Part of a small language model's weights.
Size: 23 layers, MLP 1024 GELU, vocabulary 820.
Architecture: LayerNorm before each block, rotary positions, no biases in attention or MLP.
Training: a variant of SOAP for these matrices, 379M tokens, 5784 steps.
Each number is 128 + 24 x the weight over its row's rms, rounded and kept within 0 to 255. Layers, rows and columns count from 0. The size above them is the row's rms in percent of the matrix's.

# layer 12 MLP down (transposed), 1024x256, rms 0.236, rows 681-707, columns 0-127
size [103  96 100 100 103  98 106 101 105  96  97  94  99  95  93 101 106 107  94  96  97 101 103 107 102  96 100]
[[112 100 105 118 109 130 101 190  75 165 157 144  87 130 167 134 111 133 137 120 182 114 160 117 143 140 124 152 131 113 121 137 119 145 138 147 140 136 123 146 120 135 116 138 131 182 151 123 126  99 116 158 115 147 139 157 110 121 115 135 120 115 147 155 129 130 148 171 114  99 125  87 109 170 142  99 136 106 118 108  67 102 125 109 135 122 117 138 185  91  99 147 112 146 131 166 122 163  93 109  95 120 128 164 103 111 121 138 159 167  99 126 136 157 154 159 133  87 115 128 118 121 128  97 103 130 150 149]
 [157 146 143 142 169 113 127 165 102 100 108  98 115  97 122 159 113 105 156 166 119 132 163 142 148 120  85 118 118 149  62 163 144  99 131 129 152 142 100 160 129 142 120 133 145 103 113 150 114 111 112 135 129 132 117 142  88 162 106 149 139 134 158 139 163  94  82 138 137  95 133 111 151 114 111 153 150 117  97 160 143 118 174 127  95  83 116 136 116 126 121 130 127 132 128  91 124 120 165 134 158 153 114 116 153 128 119 164 158 120 102 177 142  77 124 116 104 159 169 142 121 136  53  95 147 134 160  75]
 [166 136 113 153 142 153 128 156 128 157 142 119 114 128  78 142 117 137  92 149 127 148 124 169 132 163 158 143  72 118 141 148 130 137 113 136 104 172  95  88 155 171 105  77 116 103 134  91 132 106  92 109 137 113  76 109 109 121  76 158 155 157 150 126 118 145 135 152 123 140  82 138 108 113 138 109 159 103 138 137 120 117 108 132 167 137 155 118 143  87 175 171 147 153 125 107 143 105 131  88 170 134 105 125 151 166 137 157 124 147 167 151  79 117 132 143 144 126 117 161 181 136 123  84  72 145 120 119]
 [121 100 108 111 156 142 116 163 155 108 117 137 111 125 176 126 122 120 136 124 119  96 193 119 136 133 125 129 109  94 107 112 134 131 114 135 116 174 114 137 130 115 141 139  99 125 124 135 122 144 118  99 114 126 107 125 137 111 122  97 117 109 118 139 158  93 118 101 120  91 170 124 156 150 151 170 163 110 156  86 130 108 106 149 155 127 106 146 136 120 187  90 177 170 145 137 109 142 133 142  81 142 132 133 104 154 122 126 110 110 143 108 149 132 167 147  78 185 114 125  93 161 169 140 142 106 136 148]
 [ 98 127 149 161 117 113 140  99 165  79 139 164 131 137 102 123  81 137 128 117 116  99 145 141 112 135 160 106 122 128 120  96 163 167 117 145 161 121 147  92 143 117 148 144 157 105 120  88 160 147 127 155 126 134 109  98 126 127 143 118 116 116 114 103 120 173 134 139 123 160  81 154 108 127 122 104 114 135 109 151 125 132 174 153 108  95 134 125  91 125 118 165 125 118 117 168 162 110 117 130 117 130 109  94 143 117 134  64 140 131 176 157 134 123 165 140 131 109 148 127 116 119 117 125 143 109 137 153]
 [110 107 135 122 108 138 141 109 131 191 130 185 162 123 143 131 110 145 156 155 138 168 114 132  94 110 120 181 146 123  91 114 143 115 122 142 146  97 154 139  87  95  94 108 115  97 127 119 124  90 136  93 117 111 110 144 163 102 190 135 146 139 133 120  83 124  84 133 109 120  98 100 101  74 116 113 114 119 131 157 163 139 120 137 120 145 113 159 136 115 129 129 108 168 129 123 150 146 155 116  94 148  84 111 119 148 118 102 107 123 119 204 109 104 145 107 176 153 178 141 142 150 188 140 101  91 122 105]
 [105 137 147 119 141  89 161 144 107 172 103 141  89 116 133 119  82 138 136 120 104  97 104 106 113 118 111 112 118  97 188 135 148 144 170 128 112  94  78 122 138 151 122  95 140 166  98 116 124 157 118  83  91 144  96 130 103 133 154 117 152 145  99 121  94  90 131 151 168 120  91 119 113 119 159 169 146 132 116 159  92 128 125  91 138 118 115 140 139 133 106 140 142 128 154 123 125 123 109 142 132 128  98 126 158  86 126 122 114 139 157 125 137 170  78 122 154 153  80 102 154 115 138  99 134 142 117 109]
 [165 125 104 137 167 141 120 161 106 125 119 154 145 172 154 137 103 117  79 142 147 111 141 144 101 101 119  88 119 111 143 113  82  70 138 124 137 137  95 159 171 163  93 120 144 159 122 149 146 140 148 132 131 120 113 154 105 129  92 143 131 134  99 154 149 130 160 105 114 101 116 119 103 152 131 135 139 107 155 117 126  95 148 154  93 121 152  82 123 136 131 119 130 107 186  93  85 111 150 140 112 113 121  82  81 108 128 119 167 113  87 146  62 114 188 129 169  96  99 131 118 142 135 140 160  92 139 106]
 [212  94 124 121 117 121 166 112 100 149 104 122 146 129 119 103 125  82 142 120 125 160 149 141 103  93 126 161 118 125 129 133 140 151 154 126 139  91 147 171 145 102 111  72 115 101 152 140  97 135 193 130 135 136 129 125 144 102 104 120 135 120 122 134 136 140 176  98 108 126 129 126 144 136 139 129 120 110 102 134 140 101 167 145 127 141 160 108 181 136 140 171 145 102 127 149 135 122 147 100 149 110  97  84 127 127 111 143  77 148 172 151 123 128 161 118 137  86 108 118 124 112 114 118  78  90 141 116]
 [ 97 136 144  78  94 172 105 133  85 103 179 114  77 108 129 173 153  76 114 122 111 141 118 130 144 147 126 139 135 105 102 142 134 114 157 147 107 159 138 122 148  90 177 139 133 130  96 136 165 123 107 119 140 147 121  97 178  73 151  98 126 151 114 127 111 118 150 113 154  98 104 144 146 125 171 157 124 132 131 129 130 114  98 149 136  97 105  96 122 144 140 181 156 151 115 145 127 139 135 105  99 139  72 110 122 148 142 171 112 131 116  89 117 148 122 111 115 115 122 161 155 119 143 157 166 109 175 140]
 [102 116 120 146 129 141  93 115 146 125 135 177 109 143 168 152 157 105 113  84 157 143 122 145 132 147 134 131 139 136 130 133 123 123  98 143 121 168 153  86 125 141  64  96 130 153 143 113 132 113 113 132 120 126 151 113 130 134 175 167  94 152 123 102 131 109 106 153 177 139 155 116 109 123  83 122 134 105 168 112 108 132 175 169 136 164 181 130 109  71 146 138 102 122 162 208 122 135 137 115  88 136 124  97 136 114 115 124 149 159 113 146 132 166 107 163 116 110 124  98  72 128 150 108 149  84 140 106]
 [100 173 134  89 107  97 134 104 103 147  98 115 128 142 141  90 139 125 117 126 166 174 121 147 167 129 144 125 138 114 122 157 133 118 118 147 148 138  95 127 131 139  90 177 121 134 106 120 160 124 178 108 143 114 127 101 102 142 163 119 143 171  93 154 114 166 143 166 173 151 122 114  62 115 113 126 144 144 115 123 123 133 127 109 121 122  73 155 148 134 129 166  95 140 121 174  99  99 139 123 143 102 139 112 134 104 122 158 168 127 202 125 161 143 113 153 127 123  91 111 145 130 147 115 129  93 143 100]
 [122 149 110 136 137 123  90 135 187 152  99 135 124 129 113  78 171 143 173 110 136 127 125 121 116  99  77  99  90 151 138 119 109 142 109  92 125 135 116 136 117 131  92 147 123 149 112 128 110  72 136  90 144 132 166 136 103 138  78  87  95 146 106 148  84  95 159 108 150 114  96 139 172 117 133 158 114 111  88 145 159 137 154 107 116 151 113 126 112 113 111 130 137 109 100 158 143  87 138 126  90 115  91  91  91 135 123  91 135 158 113 135 167  91 146 160 123 127 158 159 130  93 164 175 131 125  92 120]
 [130 121 129 112 131 105 141 143 139 127 146 144 134 166  94 124 102 128 151 147 121 131 174 155 194 118 124 100 120 112 145  90 107 122 143 151 145 145 119 136 129 121 120 134 143 110 151 187  94 117 169 138 142 149 116 101 124 134 153 114 175 112 143 131 177 139 140 122 133 122 153 117 122 149 138 145 110 151 137 119 123 128 161 152 136 163 163 107 112 115 160 145 117  82 143 129 144 140  97 135  92 115 130 110  94 112  96 111 157 119 154 162 118 165 141 159 101 177 115 106 172 108  94  99 145 124  79 135]
 [177 143 163  96 109 145 107 177 134 146 163  91 155 105  99  94  99 129 116 128 144 180 152  89 147 161 112 109 147 113 109  97 130 100 112 125  95 137 147 152 132 135  99 121 114 110 147 131 110 142 130 139 135 160 110 100 126 138  90 124 118 151  82 128 136 111  62  93 119  96 120 149 114 157 100 104 114 114 105 106 117 111 121 106  73  93 124 121 154 191 161 155 101 107 118 137 170 158 125 121 148 126 148 146 137 120  89 126 180 103 137 128  85 124 124 137 141 125 122 111  78 160  84 122 114 102 179 107]
 [130  92 126 101 153 128 103 144 127 128 154 149  99 163  94 131 117  99 122  95 103 170 113 110 150  96 147  84 118 135 125 146  93  90 116 124 132 126 134 144 169 148 159 147 163 126  95 124 131  98 122 142 133 152  72 124 120 155 120 141  89 156 136 121 117 129 180 106 112 110 134  95 121  95 121 114 112 143 138 149 130 151 104 165  91 128 150 126 138 120 143 166 135 143 114 148 166 131 120 159 143 132 166 129 141 106 130 155 127 111 151 155 155  84 112 156 149 112 130 123 138 111  66  94  99 129 129 110]
 [161  83 148  80 164 153 117 167 132 100 115 104 117 123 110 120 167 135 114 160 128 177 162  90 167 151 112 166 140 125 129 118 125 163 150 135 135 109 110 153 127 133 125 100 130 137 160 110 124 134 139 143 102 164 139 154 144 127  79 129  88 150 127 169 115 107 161 134 108 197 141 165  99 132 127 137 142 143  95 128 156 136 143 125 145 110 129 136 139 123 173  86 107 158 149 153 135 118 137 133 122  95 106 103 120 120 121 135 106 128 132 146  98 145 116 107 113 125  82  94 150 135 121 162 148 114 136 111]
 [120 141 115 125  99 121 137 119 151 156 167 157 121 147 131 189 126  76 116 122 112 127 114  88 173 115 116 102 111 136 167 128 136 147 143 153 112 112 108 131 136 128 135  91  94 115 126  87 125 157 134 106  98  89 147 105 115 112 115 150 140  69 146 132 151 141 122 124 140  83 142 156 130 140 132 120 109 132  87 152 155 114 143  69 161  81  99  89  98 135 148 135 103 198 128 121 139  96 158 127 127  99 141 168 151 138  71 159 119 157  96 113  80 136 119 127 115 165 108 178 108 135 100  97 145 117 119 120]
 [167 107 137 167 116 137  55 169 118 137 125 136 169  94 109 163 125 159 131 147 106 146 162 117 116 130 123 112 156 144 136 107  93 106 112 143 139 158  82 134 124 159 133 119 114 105 105 129 116 155 117 154 130 133  98 138 143 123 126 162  87 113 155 116  77 149 154 137 133  63 147 164 105 138 149 106 128 114 142 158  59 154 138 170 118 102 128 122 116 103 163 145 119 140 123 106  93 126 110 145 140 156 150 157 110 113 161 134 112 135 116 153  83 123 125 197 101 148 136 101 102 135 125 145 147 128 135 144]
 [109 141 147 149 101 130 108 126 139 125 155 134 101 110 122 127 130 108 127 120 113 140 165 125 112 149 108 141  84 128  92 106 185 134 109 108 146 106  89 133 125 158 101  87  93 119 124 100 131 153 135 155 117 100 129 140 128 124 128  76 154 126 133 119 191 102 113 155 106  95 150 100 138 157  92 140 149  82  91 139 120 136 150 146 133 157 111 167  89 170 137 140  95  98 107 113 143 135 106 140  89 119  97 124 124 143 144 164  99 146 128 127 124 115 123 162 150 128 142 121 128  97 110 150 102  69 169 134]
 [127 131 123 148  93 137 177 128 122 143 159  89 101  96 109 122 191 158 174 129 151 114 108 102 112  86 126 126 166 132  98 143 144 135  86 139  96 132 156 110 130 121  95 114  97 146  96  97 134 149 133 159 143 121 147 154 115 135 140 140 127 121 143 101 126 136 155 148 162 133 115 140 128 140 134 139 110 110 128 152 153 107 133 139 117 141 119 141 129 195 145 126 129 152 137  93 143 120 150 140  75 176  98 144 121 142 165 130 131 103 164 112  95 119 174 114 124 137 183 157 135  68 111 131 159 128  72 161]
 [112  97 110 153 152 135 135 122 124 133  98 157 137 115 125 134 171 157  96 124 114 109 133 129 134  93 149 122 111 108 154 111 144 123  92 158 120 173 130 129 124  90 132 161 161 135 136 127 131 111 100 164 166  92 131 152 102 135 109  86 164 111 153  93 102 125 152 159 136 153 154 150 153 153 151 129 127 119 109  91  76 118 133 132 114 159 104 148 173 128 138 141 103  98 132 167 137 168 131 120  94 123  97 166 119 112 139 123 106 159 162 164 125  88 148 144 136 122 166 157 128 116 148 146 156 107 151 141]
 [115 147 124 119  82 116  96 105 143 121 119 141 107  81 115 135 118 150 129 139 131 153 145 135 139 142 150 126 162 124 119 127 137  97 138 128 134 105  76 119 148  91 120 134 100 147 137 149 131 124 129 157 112 138  90 112 108 113 148 120  92 163 120 129 105  77 125 157 117 166 140 156 114 155 106 109 137 116 124 155  96 215 139 138 140 136 182 142 131  90 124 135 151 136  89 128 103 148  84 109  83 123  97 124 148 114  73 188 109 144  90 136 132 135 137 143 128 122 149 149 153 100 126 124 115 163 140 152]
 [118 150 118 146 131 129 124 115 157 126 154 182 122 119 118 126 160 150 132 133 115 151 125 114 173 126 138 130 151 106 152 135 135  87  99 117 173 117 176 137 105 117 134  94  89 137 128 145 146 106 171  71 115 153 116 158 144 164 155 163 128 103 152 104 131 130 144 108 115 115  74 139 128  76 139 129 133 131 133 121 108  71  84 132  88 147  95 101 132 191 112 126  97 128 119 160 126 112 111 157 172 152 112 180 150 142 116 100 148 122 138 133  97 140 128 178 145 112 123 104 146 160 145 130 149 151 104 145]
 [122 130 123 181 148 124 110 155 119 102 127 140 109 103 100 143 123 115  85 170 105 149  76 131 120 136  87 132 132 160 139 105  92 102 129 173 198 143 129 134  96 138 174 144 111 143 109 138 117 121 129 117 130 128 149 121 132 106 137 152 154 104 116 151 117 165  77 109 151 107 122  81 110 151 143 155 125 115  87 125 123 121 140 161 119 128 134 120 137 155 132 103 146 164 135 148 115 170 114 145 134 150 130 120 117 142 128 162 141  81  85 131 112 130  68 138 132  83 108 138  77 130  98  93 144 107 139 183]
 [112 121 154 147 162 161  87 155  82 113 124 160  91 113 126 158 147 156 110 104 113 153 133 129  87 129 124 120 119 107 114 145 130  82 132 154 110 116 110 113 160 120 102 158 172 146 144  91 151 117 150 116 132 125  83 141 106 113 138 164 131 149 149 154 140 172 125 118 131 108 140 157 147 168 155 134 152 134 108  79  84 115 119 122 171 136 111 140 120 132 117 189 157 135 131 158 101 165  85 105 143 153 124 119 143 133 170 171 102 113 130 128 129 113 122  85 141 162  96 167 140 160 132 153 128 127 137 153]
 [110 119  94  90 155 106 147 128  84 193 156 117 109 105 142 125 120 175 100 102 141 114 148 133 119 160 143 108 127 135 139 125  85 147 116 110 129 114 144  95 157  79 148 133  96 140 117 100 110 166 164 147 119 111 154 100 111  82 125 173 133 140 150  86 172 130 116  74 128 148 147 168 133 155 106 138  88 147 159 139 146 160 117 134 103 107 150 160 132 137 170 171 130 114 120 166 156 150  97 112 146 104 137 128 166  82 152 130 146 136  98 113 144 128 100 132 107 136 153 113 154 129 133 132 159 126 134 136]]
# layer 12 MLP up, 1024x256, rms 0.234, rows 682-708, columns 0-127
size [103  99 101 103  92 107  98 105 102 114  95  98  92 104 101 103 106  84  97  96 113 103 107  90  89  95  98]
[[ 79 100 141 171 129 115 103 126 134 154 158  98 134 122 163 105 117 156 116 120  38 120 110 139 134 143 110 140 114 119  84 156 158 134 119 123 130 111 116 141 122 126 108 136 128 127 155 120 120 144 149 166 154 111 114 131 138 173 117 129 173  77 116 124 145 110  95 135 135 122 138 103  94 151 129 174 154 146 141 159 141 134 128 152 119  95 171 149 117 156 142 125  88 132 115 116 151 134 131  79 106 113 139 162 126 104 148 117 140 127  98 104 175 110 126  84 111 133 118 105 134 125 127 103 100 160 123 146]
 [ 97 128 102 146  74 127 170 133 106 128 137 120  71 151 137 125 134 128 156 116 164  83 122 148 119 118 117 123 150 128  88 101 115  99 111 112 136 110 111 156 163 139 143  99 167 119 116 154 121 132 121 143 131 110 146  63 106  88 143 130 135 156  96 134 151 152 124 133 138 137 133 127 129 157 141 140 122 139 132  94 137 131 131 137 123 139 103 147 133 156  98  93 126 108 122 192 125 109 100 172 122 107 106 122 107 151 119 145 166 158 140 112 161 137 126 127 122  98 132  98 113 108 135  84 158 115 192 133]
 [106 155 129 158  85  95  91 117  75 154 154 105  92 152 156 155 107 123 179 122 116 185 151 110 134 103 127 150 109 150 123 135 123 125  93 154 117  74 160 117 125 154 164 133 148 125 114 119 102 119 135 120 108 104 128 131  99 147 128 137 182 120 151 156 120  88 126 130 162 129 121  86 120 104  72 142 106 122 127 126 151 119 128 142 119 147 146 129 169 132 161 166 144 118 141  96 102 122 144 163 127  95 105 163 151  88 145 100 119  86 149 144 113 108 112  81 132 128  90 121 147  77 144 175 128 155 123 156]
 [132 139 153 153  88 159 133  91 103 134 143 118  93 140 108 124 164 104 144 121 119 158 132 169 121 145 126 129 123 134 120 143 134  99 143 126 119 115  87 141 126 150 117 103 130 150 103 133 159 149 134 129 114  77 144 110 125  95 115 125 108 127 125 113 115 110 138 153 128 140 150 109 174  87 137 133 150 135 135 130 120 116  72 150 140 120 101  97 110 141  95 119 166  42  85 138 126 139 136 136 128 156 162  67 123 155 138 121 102 129 105 133 139 119 165 121 152 122 159 105 151 134 175 138 106 125 120 126]
 [ 87 122 106 126 151  92 119 139 131 107 144  77 108 151 126 132 132 133 110 117 122 127 121  88 144 152 132 173 100 140 144 132  84 147 123 126 152 173 108 141 121 135 124 133 128 100 107 121 136 130 162 133 104 124 138 151 104 123 154  90 133 102 127 147 188 130 116 138 129 162  82 128 166 109 155 138 118 101 140 110 119 132 105 120  77 135 152 124 165 133 119 141 150  90 148 120  88 140 111 109 146 122 147 144 154 200 158 163 144 111 144  75 167 156  55 128 150  97 114  88 146  81 113 157  64 117 126 160]
 [105 152 164 150 169 168 142 139 119 157 117 110 139 117 118 108 167 158 127 171 113 121  94 157 124 150 145 103  69 116 107 160 159 101  80 153 129 137 118 112 154  83 114 153 105 115 132 163 150  93 178 143 158 149 123 133 131 106  60 148 151 121 142 168 123 174 125 115 119 116 148 181 141 142 153 132 108 110 105 133 133  85 141 143 151 160  96 137 157 134 121 120  81 100 110 105  92  92 111 129 129 116 123  87  98 122 134 128  97 136 134 130 137  98 155  95 146 113 145 116  86 114 123 104 146  81 123 110]
 [115 170 145 106 128 139 127 129 140 110 117 142 112 123 162 156 101 109 144  92  99 123 128 121 189  97 157 163 108 159  98 146 158 162 123 171 140 155 112 109 110 121 126  85 163 144 150 152 153 162 117 142 125  77 139 136 162 120 105 147 107 114 134 131 106 123 111 123 164 133 124 123 146 130 155 142 144 156 134 112 136  71 127 165 155 107 133 115 164 107 106 124 181 112 132 157 126 106 110 109 164 133 124 171 155 184 133 121 124 103 134 159 161 133  76 147 145 139 134 134 140 125  93 111  72 169 117 106]
 [ 78 147 140 122 142 147 130 144 137 108 138 176 138  74 129 146 138 129 162 143 111 134  90 107 139  76 107 150 129 134 142 120 104 201 105 125 158 147 124 148 144 149 110 115 102 129 141 115 115 137 121 129 151 112  83 125 107 120 167 139 152 119 112 173 105 111 149 146 124 146 113 139  79 112 132 130  90 150 160 119 137 132  88 113 157 136 123 147 101 132 107 118 131 102  84 145  66  98 109 142 138 163 157 118 160 160 117 160 124 136 164 103 151 119 108 150 148 179 114  94 160 180 111 145 174 178 145 100]
 [166 122 140 131  99 107 133  87 191 122 144 139 123 134  84 122 131  80 121  89 110 129  61 108 141 123 176 136 124 123  89 154 122 137 126 106 138 136  95 145 142 115  99  89 109 131 105 141 123 139 104 146 117 113 117 128 111  90  95 172 125 160 161 131 119 137 158  93 137 150 125 158 151 122 117 151 129 135  98 144 146  79 120 116 137 174 166 147 151 141 152 106 103 122 142  90 121 149 117 170 130 157 136 139 140 101  57 104 146 176 135 164 145 101 132 118 124 168 140 121 122 135 141 115 111  99 143 123]
 [124 126 139 157 148 148 170 127 147 103 147 121 143 144 149 128  87 106 103 118 114 159 139 104 120 137 142 101 130 120 151 131 114 122 129 146 148 114 170 100 111 142 105 134 144 121 120 129 101 124 161 149 120 168 117 140 131 132 155 141  84 124 112 117 151  78 110 137 126 110 130 114 196 108 144 167 161 133 171 113 119 149 163 139 108 121 141 151  46  93 144 101 129 141 163 188 138 141 137 109 104 150 101 114  62 142 142 125 103 142 130 127 120 149 128 127 165  97  88 123  99 133 133  89 118 119 126  95]
 [140 120 124 120 145 147 101 113 164  96 116 117 148 175 118 133 154  96 146 109 115 182  98  91 158 121 148 101  98  79 102 105 141 173 146 122 103 142 175 177 136 154 129 167 138 135 140 122 143 135  81 156 129 167 111 139 140 118  98 137 113  95 136 100 134 113 137 136 134 151 151  97 139  94 143 170 163 173  82 118 160 115 145  99 151 181 133 150 108 123 118 137 126 131 166 152 101 136 137 115 151 125 146 105 143 179 146 123 156 149 112 138 145 113 110 120 158 106 116 106 172 118 106 125 140 147  90 135]
 [120 111 118 190 126 144 116  76 170 161 128 118 114 109 127  84 123 115 123 123 193 136 107 115 154 128 103 160 155 159 140 122 124 122 157 166 119 166  92 166 153 124 147  94 102 112 124 124 159 175 136 110 133 123 107 152 117 144 145 140 127 139 111 125 123 135  97 143  86 117 108 167 114 155 117 148 109 161 174 126 136 120 126 104 123 160 142 170 140 114 157 144 158 144 145 112 113 148  97 123 150  95 142 143 106 123 111 140 132 131 112 160 174 158  66 135 113 105  93 122  38 153 124 128 107 129 122  96]
 [ 91 127 154 111 160 131 129 100 151 138 146 103 124 123 168 130 141 127 115 141  74 115 101 142  88 123 149 158 156 109  82 108  90 131 132 109 137  93 137 105 121 108 129 141 122 115 165 100 161 104 130 178 134 115 148 131 170 128 111 137 116  88 136 158 116 113 159 138 144 157 128 152 151 142 136 121 125 154  89 107  93 108 104 133 125 177  83 190 133 103 139 155 136 155 150 107 130 167 153 105 136 117 114 132 115 109 159 115  96 145 110 145 184  86  96 103 187 119 135 136 157 121 126 140 111 159  95 138]
 [106 106 150  95 160 169 120 102 109 109  86  59 139  96 113 104 143 115 131  84 125 122 151  84 127  89 105 117  72 114 145  78 154 165 140 110 151 164 124 156  99 142 154 140  98 133 133 155 136 130 138 139 135  85 141  95 124 139 172 117 145 142 104 140 159 124 114 183 151 124 117 118  99 114 128 135 134 115 124 127 145  98 115 147 158 165 128 132 128 108 131 134 139 144 144 169 148 121 123 123 147 105 120 129 104 140 166 126 108 122  82 133 106 132 146 133 106 134 128 155 170 131 119 134 138 130 133 102]
 [113 142 164  88 150  83 154 113 129 117 130 116 111 173 117 160 130 138 121 108  90 136 112 110 189 132 143 130  97 138 109 157 153  93 170  97  89 114 110 103 133  96 170 146  98 138  86 144  97  89 162 100 131 134 118 151 135 149 132 154 133 106 145  96 113 128 132 108 118 129 135 127 138 111 127 128  94 141 153 109 165 116 103 125 113 131 123 173 102 126  87 124 158 159 130 132 112 165 129 145 131 132 132 125 115 145 161  78 134 113 149 160 143 101 112 146 173 129  97 100 177 108 126  97  95 160 136 119]
 [115 117 149 150 117  90 123 127 155 112 147 136 140 117 152 110 114 171 114 127 209 141 115 137 108 149 125 175 121 104 151 140 132 157 142 106 126 132 110 126 133 133 132 143 122 122 173 102 164 109 127 129 101 119 109 174  94 110 128 132 157 123 116 105 138 161 148 103 159 107 115 166  88 116  86 182 114 112  97 141 113 138 134 147  74 147 133 184  60 159 126 147 112 134 159 116 138 142 146 106 169 113 151 104 144 147 122  53 160 127 136 131 118 136 141 150  99 119 114 158 114 110 169  83 160 120 164 128]
 [107 135 140 129 146 107  90 114 136 162 106  93 127 135 115  89 124 123 158 158 152 123 106 140 124 137 119 138 113 125 107 106 208 180 139 128 123 115 114  97 146 126 159 109 110 148 170  91 141 108  87 101 137  96 119 115  92  97 158 142 112 120 113 115 134 110 188 157 154 107  89 135 165  97  86 146  89 109 134 158 116 102 143 127 157  97 131  93 106 110  97 127 135 128 108  89 115 137 149 110  86  87 132 114 127 104 114 123 147 174  85 105 150 110 132  99 138 174 104  82 155 125 118 125 178 133 136 159]
 [174 157 122 131 212 148 121 116 122  94  94 175 144 138  91 144 169 109 150 140 111 131 144  84 121 167 128 126 116 116 155 145 147 122  94 156 131 107 107 115 125 193 173 169  90 143 153 138 138 145 139 127 135 139 155 129 138 116 153 133 103 177  87 111 109  87 113 139 116 112 143 118  98  94 148 128 122 121 112 126 136 138 136 140 104 120  98 112 121 145 129 116 103 128 139 160 131 148 106 106 153 126 120 123 122 110 102 107 109 157 131 202 113 155 103 106 169 134 145  66  92 105 115 193 114 109  74  75]
 [129 147 132 151  69 135 135 139 147 111 116 103 133 115 120  96 116 125 132 176 121 110  81  96 130 120 142 135  68 149 147 104 149 145  84 130 146 114 139 106 150 151 104 156 125  95 117 126 133 121 122 108 118 162 122 206  88 110 140 106 114 116  94 151 134 152  84  77 116 103 122 129 103 143 154 118  76 177 168 140  99 140 143 133 115 145 121 116 109 108 135 126 106 127 166 151 117 102 139 137 130 138 119 177 136 122  89 161 123 128 123 123 134 108 103 156 114 151 157 133 134 113 157 172 147 129 118 121]
 [104 109 122 124 154 109 118 158 112 128 116 158 114 145 148  95 106 180 135 119 160 156 163  94 134 109 143 104 104 116 160 101 102  89 138 115 154 137  98 102 121 129 121 126 150 127 101 171 159 151 118 146 112 150 146 135 121 135 203  93 181  97 107 101 144 148 143 135 104  83 152  97 115 148 125 151 127 120 110 137 134 158 146 105 134 108 109 141 140 120  95 126 167 122 147 101  93 114 157 101 175  96 166 111 107 157  83 130 159 136 109 133  98 107 133  80 129 140 125 134 145 140 139 140 147 126 105  80]
 [140 162 134 117 137 115 165 102 142 169 120  91 134 117 106 113 109 130 132 135 130 141 126 124 142 127 108 106 132 136 115 156 121 144 136 105 133 125 151  84 134 122 126  81 115 179 107 126 133 106 104 147 135 117 112  92 136 113 130 147 131 172 130 182 140 101 152 161 103 142 126 159 143  67 127 131 114 104 109 118 144 132 122 158 141 123 142 153 121 195 125  89  94 136 103  98 115  91 120 103 142 115 147 106 122 116  73 145 171 109 159  87 134 154 149  86 164 178 138  97  88 169 120 159 105 179 116 127]
 [115 112 144 115 137 118 141 107 137 100 121 102 154 118 112 129 129 154 156 140 115 159 152 134 105 143 120 119  94 112 105 128 132 145 106 137  86 177 111 128 155 118 105 129 111 134 103 179 137 183 121 137 126  96 122 124 118 136 135 145  99 148 140 115 141 103 141  97 100 136 129  94 120 148 118 147 123 124 171 148 132 111 160 104 147 146 145 121 137 108 104 126 103 112  87 133 147 123  76 152 154  86  97 192 115 157 136 152 136 160 128 123 122 157 143 116 108 153 137 109 146 190 150 109 112 141 129  54]
 [139 170 157 144  70 139  84 124 122 123 137 131 106 132 200 128 128 142 134 185 118 157 125 145 118 112 136 120 151 137  96 121 128 132 147 174 147 140 198 107 103 109  89 117 122 164 145 128 141 132 101 155 119 131 101 111 129 107 123 122 148 129 112 163 123 140 138 112 157 112 150 143 115 130  96  85 163 124 112 153 125 163 104 123 142 101 124 172  91 104 139  69 127 153 106  93 135 134 111 144 104 121 100 114 140 116  99 162  83 123 127 135 113 107 153  92 139 125 112 130 123 117 146 119 106  76 159 128]
 [133 147  93  99  99 122 116  77 153 157  72 130 104 159 142 118 114 128  99 114 135 134 140 122 161 140 172 164 100 136 140 116 180 114 165 146 141 125 132 134 155  96 121 142 124 121  97 112  94 116 121 124 114  95 139 120 139 139 129 115 113 124 129 110  95 106 166 144 116 133 123 174 137 110 135 143 142  88  98 122 117 180  88  67  87 115 137 129  94 115 162 161 130  86 107  86 131 133 129 121 121 119 141  88 150 130 126 127 123 163 128 111 128 109 154  92 113 136 141 101 125 156 138 162 104 141 112 106]
 [112 139 112  95 183 154 111 150 145 132 113 132 117 122 109  95 109 130 131 107 120 158 120 124 130 139 108 128 113 142 166  66 134 147 133 164 109 133 130 149 184 165 124 120 120 156  91 137 153 120 114 138 120 130 125 102 149 106 189  96 150 138 123 148  97 167 117 154 136 129 118 104 109 109 159 107 142 174  92 144 166 126 104  98  89  87 126 132 141 159 130 125 130  99 135 116 145 128  96 120 182 126 118 148 127  99 136 138  66 159 114 138 150 129 139 135 117 110 123 184 119 173 128  70  97 171  79 133]
 [111 142 124 118 141  96 152 120 168 173 137 121 122 116 131  85 113 141 106 126  91 132 132 158  89 152 122 184 163 143 144 127  72 136 105 172 141 122 156  93 147 109 134 145 164 115 119 113  89 132 136 194 123 144 113 147  67  96 132 138  98 108 176 164 107 153 141 114 146 133 169 102 132 128 110 141 123 120 100 152 119 166 133 128 108 112 133 152 123 175 166  99 119 133  93 118 146 127 160 162 129 129 143 122  94  84 187 152 153 112 134 145 118 105 109 147  93 146  89 140 161 155 153 159 157 119 113 114]
 [151 142 100 106 134 154 127 145 143 122 139 120 122 119 155 160 120 108 120 140 125 124 134 123 121 147 100 117 117 170 152 117 160 113 145 133 148 127 130 122 131 134 133 128 102  82 128  78 151 124 164 138 157 160 122 138  97 115 160 147  74 124 110  87 126 131  98 128 122 122 119 119 159 140 154 188 145 159 193 104 128 122 131 148  95 155 142 155 119  94 116 163 106 115 144 170 172 152 113 115 162 131 130 157  79 102  80 107 151 144 159 135 155 113  98 109 139 136 114 129 107 129 145 138 137 103 125  97]]